Each number is 128 + 24 x the weight over its row's rms, rounded and kept within 0 to 255. Layers, rows and columns count from 0. The size above them is the row's rms in percent of the matrix's.

# layer 6 MLP up, 512x128, rms 0.0875, rows 179-203, columns 64-127
size [ 90  92 101  93  84  81  96  97 107  88  95 115 102  90  96  94  98  94 106 106 107 100 100  92 100]
[[137 145 112 121 132  92 118  90 121 132 116 185 157 152 178 109  98 107 126 127 112 156 161 138 142 127 133 132 120  89 134  89  92 146 137 148 110 111  99 102 161 117 109 153 107 126 140 126 159  84 112 161 144 143 158 127 117 114 125 112 102 122 189 122]
 [120 131 142 115 149 125 121 108 111 143 129 132 159 108 148 149 136 115 149 104 123 134  93 146 103 127 143 110  95  99 127 181 106 119  96 155 116 124 124 148 127 131 110 134 120  61 125 153 160 129  97  99  95 155 121 134 142 104 131 114 150  61 175 134]
 [141 153 116  80 118 133  92 102 129 164 171 145 115 173 114 112 129  83 123 143 152 152 116 155 120 125 119  95 127 131 159 139 125 147 140 126  97 119 132 109 166 133 138  99 168  38 147 132 178 117 106 158 103 141 122 127 120 139 143 166 138 158 171 130]
 [158 125 110 168 128 137 127 136 137 171 117 135 142 108 132 155 115  95 139 140 141  97 146 129  70 143  97 132 122 127 122 129 113 136 134 145  72 156 136 132 139 108  88 127  78  93  89 151 155 169 142 138 107 141 144 128 132 107 170 202 106 121 116 138]
 [107 129 175 146 136 133 146 106 123 141 123 155 137 116 141 124 102 142 133 119  82 117 119 144  81 133 156 116 102  62 126 151 134 140 101 143 118 169 147 164 163 143 153 164 118 110 187 148 135 122 113  99 132 145 127 139  84 125 118 149 140 134 100 162]
 [118 113  49 102 118 143  89 123 124 155 143 136 142 146  64 116 102 125 168 140 123 144 137 112 137 103 163 136 121 168 122 107 140 155  92 137 111 128 113 127 137 128 115 126 172 103 134 160 146 139  92 117 139 118  96 138 124  99 134 158 157  81 165 140]
 [136 121  99 129 138 104  94 137 130 115 167 110 171 149 151 142 138 133 125 173 113 113  82 125 136  92 152 126 110  74 130  83  90 119  95 109 148 127 115 119 127 137  96 104 117 110 111 145 148 163 122 133 151 147 139 175 140 134 130 120 184 139 153 142]
 [146 119 107 131 118 150 115 172  92 151 157 128 103 140 105 108  88 112 152 151  90 136 107  96 121 125 103 109  94 132 122 158 109 139 127 165 144 148 135 121 117 128 119 155 147 141 153 132 121  98 132 118 136 107 189 132  91 163 127 142 152 139 123 137]
 [130 140 168 133 117 101 146 104 109  92 163 125 143 125 123 187 151 118 133 108 144 155 120  85 118 107 143  75 104 122 142 140 179 166 133 131 103 152 116 161 150 100 112 157 134 148 130 129 147 107 107 106 148 115 109 122 133  96 168 140 106 141 115 128]
 [154 164 161 151 121  80 102 148  97 138 123 133 179 126 118 141 133 119 137 137  88 147 121  95 133 118  90 120 142 107 148 106 137 135 140  99 100 150 152 145 154 136 150 149 158 105 110 128 157  99 145 153 144 111 108 171 147 138 104 192 144 114 112 122]
 [104 113 117 108 146 148 100  98  83 115 147 168  83 158  56 121 138 148 124 115 147 133 128 100 131  86 169 123 105 147 144  89 157 121 100 145 150  69 158 112 169 117 124 145 131 141 141 149 120 120  86 158 138 135  93 105  97 112 169 147 160 105 107 149]
 [137  96 116 149 121  94 141 120 118 123 128 112 130 116 137 185 113 130 107 126 160 145 153 158  86  97 115 129 123 108 100 105 122  91 106 113  98 121 133 127 146 112 111 149 107 118 109 137 104 148 144 143 104 111 127 143 109 137 132 126 141 141 117 165]
 [139 124 124 136 132 145  82 154 104 118 111 173 125 134 108 147 126 118 117 149 122 117 132 118 121 116 142 182 125 153 145 102  87 123 119 124 122 143 103 113 126 107 173 106 184 146  87 134 171 144  91 140 113 158  91 119  96 148 123 139 113 135 151 141]
 [159 138  75 149 111  67 111 109 111 133  83 148 148 149 158 108 114  91 106 129 129 104 100 118 100  92 109 125 103 125 133 163 125 147 131 178 110 143 119 132 110 119 133  89 131 112 103 117 109 141 114 148 159 155 146 147 109  93 152 144 114  95 162 147]
 [156 179 139 117  99 169 140 138 139 127  71  93 147 104 116 128  99 138 124 119 141 122  84 165 119 113 112 150 118 126 132  99  83 134 103 144  95  83  91 142 152  82 169 133 120 129 130 151 137 135 156 105 136 160 106  94 117 109 163 135 142 102 145 149]
 [106 153  78 108  74 146 130 135 112  88 131 133  97 131 117 134 109 145 140 139 146 130 174 141 106 137 109 104 126 150 143 177  79 104  87 157 125 135 145 132 168  75 141  93 102 151 151 151 164 112  78 147 138 148 162 123 157 122 121  90 161 109 136 141]
 [153 132 104 129 139 160 138 109 107 136 123 111 166 120 154 152 119 123 142 114 110 150 117  97 113  99  94 173 127 143 118 120 141 139 110 128 165 163  92 103 153  88 156 124 157 120  99 214 148  83 130 113 161 149 127 102 114 110 150 142 174  94  95 146]
 [152 134 131 152 164 120  87 143 116 112 148 133 120  81 127 124 122 108 134 146 132 135 128 147  59 122 149 120 140 141  89 144 139 152 125 145 158 138  91 103 133 128 192 134 154 107 118 137 127  86 105 144 137 155 144 131 129 166 123 130 134 138 137 178]
 [164 130 103 172 168 109 131  90  68  98 157 133 115 155 120 104 142 110 142 144 117 125  99 160 133 132 148 117 134  93 136  92 108 153 132 144 151 154 156 152 112  77  95 136 141  89 130 142 104  72  76 155  90 109 132 119 117 120 172 130 137 131 132 151]
 [158 141 104 114  76 118 142 138 115 107 136 121 174  91  97 169  99 128 141 115 107  91 100  84 140  99 107 113 107 112 100  79 130 100 115 162 161 150 131 157 143 142 145  74 127 141 148 161 177 124 112 132 125 159  88 132 119 100 151 119 134 143 114 111]
 [156 143 158 136 102 135 127 115 118 132 134 114 133 152 146 143  98 128  87 113 105 144 124 154  78 103 139 142  56 152 132 131 126 127 118 136 112 136 113 111 164 128  68 161 118  75 109 173 144 136 112 135  75 117 139  99 131 127 134 134  94 115 122 173]
 [ 76 110 144 137 103 115 113 105  93 134 161 140 156 147 134 126 122 123 105 117 105 136  96 112 116 144 141 115  99 124  98 138 196 165 122 162 156  99 135 132 152 124 150 145 170 133 144 165 118 119 137 123 153 133  88 134 130  79 135 119 121 107  61 119]
 [145 168 100 110  67 119 155 124 149  99 117 152 165 106 133 142  82 102 129 117 133 182 131 126  74 134 110 120 124 100 170 178 144 146 105 149 119  95 137 125 142  72  98  94  63 115 133 150 127 112 133  96 135 136 134 149 125 146 151 126 137 125 143 147]
 [119 164  90 105 143 124 145 141 109 147  93  91 125  86 124  83  74  80 143 122 118  96 114  74  98 138 162 148 116 120 154 111 146 163  88 112 117  77  94 123 163 103 116 141 163 122 115 134 139  97 141 129 164 113 113 151 145 117 123 141 163 109  92 120]
 [148 130 103 137 139 145 103 174  87 101 148  86 114 153 133 138 113  72 103 134 173 114 149 146 132 120 159 153 106 109 147  91  93 141 122 148 116 104 116  99 114 165 152 166 139 100 139 119 125 117 129 180 114 135 133 174  97 160 111 138 145  95 108 104]]
# layer 6 MLP down (transposed), 512x128, rms 0.0842, rows 179-202, columns 64-127
size [ 90  96  99  97  87  86  99  98 105  87  98 113 101  95  95  98 103  98 105 101 106 103  99  93]
[[188 125 143 160 128 140 151 145 149  87  99 101 170 163 104 108 132 132 154 116 135 124 143 100 100 135 150 116 153  93 122 133 108 147 120 106 129 151  83  98 184 146 134 140 138 131 127 134 179 107 152 133 133 124 141 131 108 108 141 150 135 124 156 136]
 [ 84 132 138 124 109 170 151 126 130 113 108 160 109 129 157 150 136 129 118 138 167 163 152 187  74 106 127 133 108 117 139 102 109 117 143 140 139 151 130 139 118 136 130 143 129 122 133 121 120 137  54 142 141  69  87 102 190 125 174 127 142 142 119 122]
 [130 107 141 113 144  79 136 109  80 124 109 118 133  80 118 156 124 166 145 134 122 124 151 143 174 178 115 123 126 171  99 126 161 139 132 163 130 118  88 165  95  97 140  88 121 122 115 107 157 160 161 123 148 149 107 138 116 138 129 158 102 126 107  80]
 [128 140 168 116  81 159 152 109 139 110 143 121 160 122 130 131 164 183  93 132 145 128 133  95 124 117 160  77 132  94 149 146  79 142 158 125 156 125 127 149 138 123 138 128 107 155 124 102 118 113 118 133 138  99 156 147 117 122 137 100  90  92 138 139]
 [136 124 112 129 124 124 125 148  79 126 126 109 133 143 104 128 129 149 134 140  97 146 148 100 118 128  71 127 133 112 172 102 147 146  86  77 165 148 151 167  90 162 162 111 146 138 127 130 166 150 118 101 137 125 148 129 160 121 165 118 130 144  83 146]
 [155 157 110 143  91 143 124 116 132 158 121 184 131 132 130 145 166 135  87 106  97 114 143 108 143  98 137 122 143 126 144 146 148 125 149 148 145 131 119 124  96 132 104 122 138 168 104  96 126 154 135 167 148 113 162 127 113 139 105 116 141 141 121  46]
 [101  95 140 148 130 131 118 139 133 130 109  76 165 103 115 129 135 152  95 104  75  90 105 124 151 122 149 168 121 116 138 132 185 110 182 132 109 122 122 167 141 124 138 119 118 139 141 107 152 118 133 108 150 151 148 146 123 161 157 141 160 146 115  88]
 [173 140 165 142 145 160 139 120 161 115 121  82 150  86 118 135 135 113 121 159 141 130 160 142 109 115 137  69 159 132 113 126 130 133 140  97 116 159 128 143 144 102  96 120 117 109  94 118 103 156 175  91 111  95 112 160 149  87  89  95 154 131 202 148]
 [ 90 118 184 141 162 114 146 134 122 140 105 133  96  69 152 171  93  88 148  92 148 146 121 108 123 165 106 147 136 144 134 127 142 124 126 127 116 145 126 133 106  90 169 138 129 165 117 122 136 186 127 112 130 123 122 136 147 154 137 106 140 128 126 123]
 [109 119 134 137 154 125 110 112 150  76 114 161 173 156 119 129  94  98 113 128 122 103 113 132 109 100 117 106  99 156 136 102 116 138 115 135 110 146 127 149 159 117 126 139 123 158 174 149 155 104 187 124 114 125 173 158  84 112 141 119 159 124 104 140]
 [145 143 158 162 125 152 132 111 115 153 129 123 115 116 150 123 128 198 102 115 146 136 140  89 146 118 138  96 100 146  98 161 130 136 158 151 162 109 144 160 118 114 131  93 116 119 147  96 126 142 109 160 129 138 122 148 121  65 170 139 119 101 141 136]
 [130 154 125 134 173 135 127 108 121 137 143 160 104 105 165 102 118 151 115 132  83  95 142 136 132 118 112  94 125 163 125 120 176  98 164 116 157 129 138 112 167  83 138 163 147 127 105 129 126 137 161 182 139  78 132 175  87 120 106  94  96 147 175 119]
 [139 120 141 103 141 108 148 125 102 143 109  94 146 118 125 167 140 163 125 133 128 124 125 114 111 133 147 124 110 153 126 168 112 106  93 142 131 135 149 143 119 111 141 174 110 133 168 121 101 116 128 150 145  79  82 101 135 115 104 119 114 108 111 144]
 [109 142 126 163 112 122 113 128 143 115 161 145 119 144 159 138 149 123 134 124 128 138 135 129 136 120 115 136 117  23 166 139  75 140 147 111 119 148 100 148 171 114 139 129 150 121 147 102 150 160 153 114 138 103 113 119 134 132 147  70  74 126 105 113]
 [137 105 140 157 126 167 134 131 116 179  95 119  96 136 131 168 181 121 133 110 139 151 129 111 184 117 116 126 130  96 143  63 118 141 134 130 134 146 143 162 129  97 153  94 126 144 157  89 113 117 135 131 106 125 129 117 134 125  99 132 118 131 108 152]
 [110  94  98 144 123 137 105 150 157 122  72 151 155 134 169 130 122 161 136 104 114 167 110 122 141 137 118 131 150 117 130  95  93 130 105 104 116 119 118 147 124  87  95 154 125 126 133 121 128 165 147  93 130 144 116 115 160 126 141 131 114 143 133  95]
 [162 108 118 132 152 154 158 115 165 124 121 125 117 105 130 133 177 107 117 131 173 129 111  85 144 139 152 109 139 119 160 145 115 113 101 111 128  93 128 164 106 158 130  95 140 138  98 114 139  78 102 144 135 189 110 159 182 113 125 131 101 172 120 122]
 [128  71 114 178 120 108 156  93  94 175 114 143 144 139 161 135 132 136  99 118 114 113 168  73 113 142 111 131 137 132  90 122 141 111 115 109 135 144 122 142 134 136 149 130 129 115 159 123 171 159 129 149 108 144 143 148 121 172 101 144  97 134 152 126]
 [121 103 152 134 112 117 110 137 112 173 155 123 128 128 106  69  98 160 125  96 115 103 147 138 141 109 117 144 151 134  81 150 179 113 164 150 102 128 136 111 129  96 126 106 156 183 161 145 162 127 133  82  98 125 115 136  94 170 139 105 110 118  74 130]
 [121 148 132  94 120 107 127 110 112 114 102 158 159 193  96 129  95 169 110 135  91 142 152 133 125 161 151 137  94 157  90  87 105 124 166 100 123 108 123  94 106 127 144 152 136 118 145 133 144 113 113 116 104 132 110  97 156 138 135 116 128 132 186 105]
 [134 102  74 165 139 142 136  93 101  98  58 105 139 191 130 144 147 165 113 153 123 137 129 136 116 116 129 123 124 156 119  95 103 103 136 143 144 105 135 138 126  79 135 137  79  71 146 124 134 160  99 151 115 108  77 136 132 175 117 156 125 109 111 124]
 [152  84 135  98 138 126 140  97 123 110 114 141 128 137 155 101 128 169 121 143 121 130 118 132 139  70 118 131 100 118 140 140  85 119 144 147 132 101 158 134 170  97 101 139 145 127 123  78 129 124 134 129 139 139 171 153  97 155 159 165 111  90 151 118]
 [135 155 162 147  99 128 103 147 126 158 104 137 153 126 165 146 107 133 164  72 150 114 128  83 107 176 146 163 102  95 156 128 143  99 140 103 104 116 160 155 157 133 111 118 135 105 155 114 144 144 131 124 153 126 168 119 156 135 126 143 110 144 142 126]
 [143  76 135  95 117 124 158 119 144 170 183 118 115 107 162  83 136 182 173 101 154 101 131  92 134 149 136 110  96 151 157  84 116 102 114 150 108 156 145 156 104 174 130 144 163 112 140 168 141 117 127 157 112 120 108 142 157  98 112 157 136 112 101 129]]